From a checkpoint of a small transformer trained on Wikipedia: RMSNorm before each block.
Each number is 128 + 24 x the weight over the matrix's rms, rounded and kept within 0 to 255. Layers, rows and columns count from 0. Numbers have three digits each.

# layer 3 MLP up, 256x128, rms 0.134, rows 0-50, columns 0-127
094133090143129144147140150157112123131121155121129142085148134138188120095142120100141114110121136142146129148099130100118144146101123171100066154129196072113117093146135131110119137094137102103098179097143142131126095115178116145137131114105157149149173102162101180163123102071142125140149140157123130160152101192169138093169136166151130103139143166156182097106119132115127102179100
151122133125129137113111142151164132122153140139132162125105155134165110146103154090121117148148173111108130170139135113137181130137151141122128118106156178129126115061190162098101136128097109119146113129121141140091194131148150124106093098141081118152087103151127153137107136111132179100128131168118132153131136115132155147148119124126090118136169175103105126126125132100130117124132
101195092104141133092115129159147083101121102121144161097170080150132129072126118160122174100114132133104104131119115156149127103130116134138088074114148101123141139130123121113131134103140155152154143121107116131180126157102149104090137186117141131115143126154136097135122130119119141096130100127146134103118121123099097160116147114157108139105155107205135129155098139145170161140124
150086137153150069173121085147124128114130123069124124122127124092124108139147172138145105185106164134116095129142108128108142119126087146171146091104102153118085142095131144115189152128111103112111116105090116156123135104129100133162196137077088112148125104164145111143130126124111133150123138110124128083157113153119092119115116116147194120105145134140133151120110109087160102114134
130122105129132153131134151132142141148123115145125148085179167117131129083112059145098155085153116121116116121108148114159114103126094127124103071148126094104123093116114134148150110156141130131100131141158150118104084144110158112107158147116179152083123069133119109139087124147120126125132109126118173147132109152160129117129166123168122146182096100095160096117131157106140117164145
152134144089127108081118128080124157153127100111144093168144107121111115150118170110123132154110146136125108193125086116137133127111159145113165108105170139084075148152124135124110090094138145133127130156157126127148110145133124135120108121106132142106128131141141167141132096111156120156150125133085144126118169117133117138182117169098141139113090148125163126179078122159112130078156
112080116151110105102196116116173121144168134134131121068170142105075101118177140123121111123125134107112122131164141178108122189141135121156107110165101114151115113152189102109106089124158120158143179135110096101126110108107161099126159098124111106091125153098140129107115108124131118107162168085127180156149149157149171100121137116123082159111091148133160131156076097129135064120120
085148149138130117169095124179133109157110106128151151167117115139105109097105112150115116120125140105161133118105141138133085127074109062135124119087132131130137110136148093101142132080174129087124175142146135150161149095160158110124146097140142132143124147146099109168087102128129126142107093129165143172126180154172112111094097124125145128143141119141105112133128119182102159103121
117100085139110154135101159098185191186127131098087140139136134103153141117153129113069123138140136131125122097151100104148132151109146101135134145124147142159114121155162132164128102155128095129155126112106140137118129122174140140130146118137103117119135126106141148124152109088118158100176143155123113124147103124085115126134127152150138113110143151132140150129108104122105154072147
121117139166131135160136103150156152147118160127121153103121132113127158139132127133134133127153103139102176104126123099139117100127171143159078171123118116101121137136106143100147138112110151130143120064117152135162114082134092123120099127153149074134127160108140144125127114084133076101120152103108145143116124099122156106127091087127128118087133127126123147105105141120151129110170
102122125122125172114126098108132143129124091131137116107117144151115156120107120141100126110134126174109135114135115127160092134163109099170130117122133150161128149134150110116065155148127146108084102141144133138117118111100106158130136124120113132132132107152093114150113135100093100107131106136145100122103137100170118151139159160126183111169114127148123113135104138149086145157141
127121129170157140172119162148146142112151127107120103140145111064124127143123146118085122141133153092160127137113128152140155146114151113151131095145154106128131134129077155143146155163151145160145110143126153160103116092123086117105105103150123115144149088156138133142128096120149120093129093123144150135132144128138139136166137129107124162141114103163108151101099115115163120109127
159121147151109149135138115103159096129089095079141122132094128114114115082108085136176133107137111135129120168133115127117102165103149155121145130108137139170098109149115153109161114132105107145101181127142129135157112159161094136090103116095116154133116141094102107146111116104157137107119118111108116133124129117145168147127088153117086132155122100125091119115089156152092102125145
153107085147100137138103165131121156158075105110112138055148122087077117157124130118108148099111151142124097172142170138108097125149144153134112169125107136141114095160165086116120161095080128108115084105139130131149098153134126117136162114146112138118121112095102139131078139155141180141120116145101136170164176147108123179150114152159111215153124149135142118129135143109164146127051
121146120120140148108141140094122151097158152147131130119080175123159112189138110168194100108169134139082125130138124124131178133112122110143142104146119146138162111133145154132142106127120127098121122110136114147092135113131103121097148122128139150120137134122186169110172190093115151123063122138095150150121115112123113098118136057133106120130127122163082130114162151116158102151144
129134107139115103103167146081126111138107094126137107132104158152160146106137089124073098123132129134127157122136148116130116133171122131113108095168124119131121165093110124172173111116101102109150109105109122168143135102114125121121128137126089121184108139110147111156112143139092152121129121135141201171152108159105098124115127105136109161173143127122148128096093129158138080115097
117165150132112141093107107095137096160134131150162093092126107118139122141148133122136112145148156101157141089147149137149163171145126101168096123184114112150090142132121102138128095117101146117122084124154153157104111153110150135187107124106144161156186138103134138082153158150135091141172125138120168116114124140149132111149138090126133083109112127115115099133171147129145141079131
145111106139133116125067145173130114098132074172081131151154122128126131116157133143160144158154148121171114136131151165132104171135105152092156144113127125117115129158161127111090094152113135127134122124130092104128147146135139109090082118124115133091122106079117128117127116160129167106140124145152126143173117108132081117174145165090165138124114142113122146143133161106151165154136
145102138155146123127132119158138118150091143138096086131152137096140117138092129129143105132089140182135156156173138132093132163117139125142101149066073100129093121132144103155191101140103137161112078129082131119140101152101135129112151137096149115127100104109160146093138130177124155145107129147135124116135102097122152117116146153069126127165157108091126156143118149091104122196129
120156123137137127124129132135134123117158162125126132128146125133127136137133143097142145150129118074124147145137138101141108099139124149107087157098086125122120124139130122113124141134134132142144120109106123151152115088145135132137129098152135092138106122106158147117187146136121109143143088133117076141095097121130130149161146129122126134172080154142122127157133138071154076169080
142159125108139138138175094158155108117106122121132127121140109108153158135135111137110098089107157132172135136097166145150162125124111097160099094129138117142160127163113148111119143162131147156142128101182096099102125127135139102141081125165114117170161155132150149079125153134115158137118126121099151124102129116130099097158109109123138090079131136150137125128152145157185115128111
103133122112104159146117111171131121130150158119137127145094143146125157131157130120134161136139151139123116119180106142135109144152163139110163100126111100159108151159113155125095080099144159148117065160112132135104160091129142160157167119096147112087126140138139045115096097105179136138114149136147141137183152124111138115166140104128134198137164131130102115186130100127130097116149
107136119143128101144082159120128145140111159164071115093134122096110152143153125168128122102130122121133138142150102133133147183135135096108123105177122107101134100146136103106097126139144134152141119149135145122105103154160086100143168123170104125137115115159099142164126075142131152130137134125127113117138144097133138136124097109077159170183160105135163165150104122124101141139180
103123144142142151148142133152164134106121163127117128143138157118121114171137098133127115096133135147124147130107135111128103128137101136122073080137113146161145160134088105102154120157152099132139131162108111131135147122108110112132128100133131146114129112149144163136140145120113124099158148123135159106129114166167131119126118127077131109153126125114130141101149151138131160169109
121112111119144125100095150130171169153124134151100143131146088144127113136126120167104117124141118123079096103125140113120124127139141131146091123186119130121113147156129121129126140140158128124133129115140126151122123095117164143123099155118129147132122159144127152141110156101150151131122188103100107113142117125120119115148174155126138130139164131124125134128116180094141116125114
153181162091148136132078116142166077166143147132121120101083147136127162168096149084152125092141126132109107110112133106141152118145142123146132114185129105085139114100113128139138130134106122115096090143105117162146118151097118149135148166147100116118107122126142119121108160143113103154146173120169069177118100103150116169149114139133081144115135122159140128131091172130128113125136
147118064155156129196076141143082141138091123146089117108150124117200097129129117069142155117130084110112134120111163125089134170079137140156184181118129167143091097121106146149076100118107126130118080124129089117101129137129096133094127112089072110162188109091175151103130107111156139109094131134173166117109148148148075095141133103111134131097136106145157102117125107106120102118181
143155127179165118095166096111100126081095121151151127096141112127131085134150121140166127134098135108122118137114107124137121088123106130136115109126132096138138164164109161118114113144148132119148152148120104145137143148108141101099138120131146082135120152104121140122078124137107074152084145085131127111147134120104128154133124103158059119091127123127169094153141139133117137107145
081127172148105163120147156091091105145145056141149090133135125180108091116152161107107084144156128111159114133159144132151117123103125111106122103124137094137151101130127126106099124148124131116115138136143129152125115143143132143128140143144107124132108158096126088101103143132143148144134132119134141156129127087140141140104137135145141144131112135102153137146117101122133140102124
097139124135109158101133120122092132147138128160108117142077171134122131108151129115102135130123137079174094097126134160114131171151135175112152128166137126112139131133142135118100101132130175100167133156145139138124126135099097128096116131162152128112103141125121106107134146127129128118152125146097120122145144162156108138135143130100162139100148113166124141144127118146095132144132
093118162159128134117129176156104091134062148181118127178138123118129126094115074188108097132123105092107140106131115151113148110145132114148197113104159103111148134153141119136104091080095145101137129101121145140124120076089139135129080151100117154115103096156121141121111129153109086152150143165160130179117110179136057099147175165127180095104122131073115114124154148130167125140151
147142147145118164154156152170099090119166112127136133144119101100111135116153121128104127166131127119174144130142122145111117132137107141142156123124110133146113134098158134134104101124088123124163143135140131123160136097097123132126107148145129144125106120147107104096176098094122112100148128139101139132100153142137134141103117122102103131140119136152105157103147142153142140152136
081099111124169134115071094141145102090056148111148140141164138100097176169101105119138126105101126123105119123105134116157143140124086145151142179172151127169133130112124121126127147174178126135115116094145129154149164126150155137168140118112114149111127093123130083143106079108088149185094124123165144096127140140144116146138112146109146084181127135144113061171122137149076089114149
141146144124096105164148109137149134135131121099104085096146161095146140110134115072117129143124110075123150164090135143105122106124133148122144136180106171148125109098109118116135165128153150115122169178140168117081116148115090127133143125108135097141125125174108135091169104133152148090147136143161134138184131132153112115137120088158105097143143060139109126125116121116109108135117
086151165179103176165114122151070167159162181141181133095118078128094098077156160152091089139166140129155144129146173069134138077132063149105105127136109126147148122131114159129111121131166165121118144132149082115111121078104133167087133152124153136114129137104124108122093117122139138125115110088148149182133144126173119154128085142140148087134154109117085080155123087057144111154136
119126148137134135144180132106131131147113126143109124155076134095147152142095137129142117134150106115164152155118159116105115136094121142123149101132145162119107120133085104095086110134148148107137160170108143129106092168117117123121100142148114141112121078137143164151176099153164118155105140145135162123126112098134182144119152157105163096113107080127126141137118135146124118094127
147150099133093128088124128130126111140130143097136127111132137174117121120134137136137107138153133101144105144099138106148127104066097116126135124129174139119096124115130131137146114137090108136153131144135131119110118129108164117123098143177152102124078141145140128169130149148119136125122108083110130138096138139126128143141119111143191107146079105124112169178140130111127112149135
101129115141156141104140107159103112130145153089115070170153093113159163117140103107150095132124115128141106092148147125132140150141153081135131105141154148145128112133144103161161105133123111122142122138147129157147108103142117098150116085125130124131102138164124146163178109143152119107147152097115149138138158173135116131128121109131118136142137161133148160134138147091124165126122
148101126107129138131097155089116154077129135129117128119101151131090114120114167123112162170139154105144133125118133111107115175107073096076131109097096098164110146125091135107151116147177122158102134130146114150122125141102130114130146119110127149138116137177149109110153113083105107130126113117158102127132114115142123152076116168136136122153099092130139101130121159118176148149113
127136123134107068110121124114111098116107140114101103077139118104096113110125111135157167139156098130129143126110138118137103122118120130180106087126155112132156131098107143109101120147184108178164096163168124141134122147122065104099121094104134125117133116139110100142101114091132121110102141129064097153111167110141153172146121152103090173138120112124086151125142127163138108100151
080146082102144107135137148175110146147172119144125099147080185108119149120137170134138115127116118111127167126123140141091125114133111112122113125180117148113154114103118094128125135170143135133110148125157133087130151141155165124142120119114118111101124161142118114116124193157147092106146156121123121090113170151091119125153143156115161151153155124145155163138148101155141161103093
137106138101143120135136111136166165089158139120143114122124101165145102115134159121135098101129120125121133129099182096160119126092096111132147134138158144110120121089154128123151153087157150107086135160110113143138153104148155131125138158151112160147090149135126122128135164151132159129102116099109147072164129093186133143109111149086142129119116111120112143180136113168116110124129
156139126137113099113147124101120107124125142122136100129139176138154166143109135137143121180082124139156140130151147117111118118118142082163112143117148134129115098130086122087149155139133113136086140096115131140110119113107094104103171120098116090156112145133127146136152130144135161142106124130142130123141121177126141097151107121174060138112168148150174097124125140087121127111111
159113160130176114171146109158147135156113148111128130162176128125147159124138119136117138174129146111145170080139090118151108101132133125105155123087095134159096130110191103145113113116110104145166127150148108106144165080125153160158111154131141097106128116129165177127171113185124150143100156138128145135160151106091108134188146151136160121143150159110105123127100124116128149158173
167129115100112122140149131108141152127140124117142151154136112125104120136161108119109130165099107128126119132128116133115128083097140097157117128138154159125148126136130119089124143144151151108167170125145124090151124151104116087157114134133160137148118142107108110119142176111168103123138148118134112120100145094171149114169131091132151113137100095120134184126143136137109108141123
119111141181082160113109109124131128104124157093104102115154158145135112141111118134113105121146163122148118095146123157104134101107089112128111112150082110129091141123154164157128112118130132105122148178137146143105115161075152076114175110165127117118116126114131203145147095129154118098128135130127136135116133116146128120165086123064127148136135147102133103140112117092116134154149
134100142142145133116135094164148091118101121140148167113139122119101158128151157091123143115120156141120122133141110124073123130169084104141146138115103124186133149141117116085141142130135128117109141117101109109115173132169150145182117123066126103094123118142127112102088130150081149159132112124127147111101124124120113146123132107111088118110156157095132100132126118104124130124174
124058108128111148089155121150120111138118191087126126114102138151165145130129119172146158094135172104135124099100134108094118180117141073132121167127129070164129153098131137122096120127085089091150142164157087118107108132130115117148122144135119098139113154130098157114107142089098118104143144141156106087157125158127128170096099160110127124145126141136154145118119123103141188134173
168133090129091117118120123129138133149119129155115152158133111170137099130159129154142095155184077121134139153118130123123111115099108105128117148148117156164128145118146112133147103119145141151121100127146100151106102079142177160138070105114135142121139170101142184111154154144107090111107142119136114164092133147136142106116159085169175094106136156142128096135125158092150145094129
145138139158117084093124107167115125116095131147110101142137111127127126123106116113090141057122127117133145143121106114072110135127157105127131145143121107097132143141102136096142138089163137151118111129077146129142137136171087137159105161150145098134089100145131151087131122148110112101160114111207123122140128135144144144143107152130130163106135159120157135121121145135090153175114
103130126121093105145146157101112109111112118104123138165109169151089102136149088131135141137155095149137108132091104142109112157099193148095163089177104163154060099119141116154095168133151140150141139084123115120124109142097168125136135097135134108113138159141145123083106096117132128114134098133097109134132111114106153132118152123126120128102134065168172119087163087169150176104085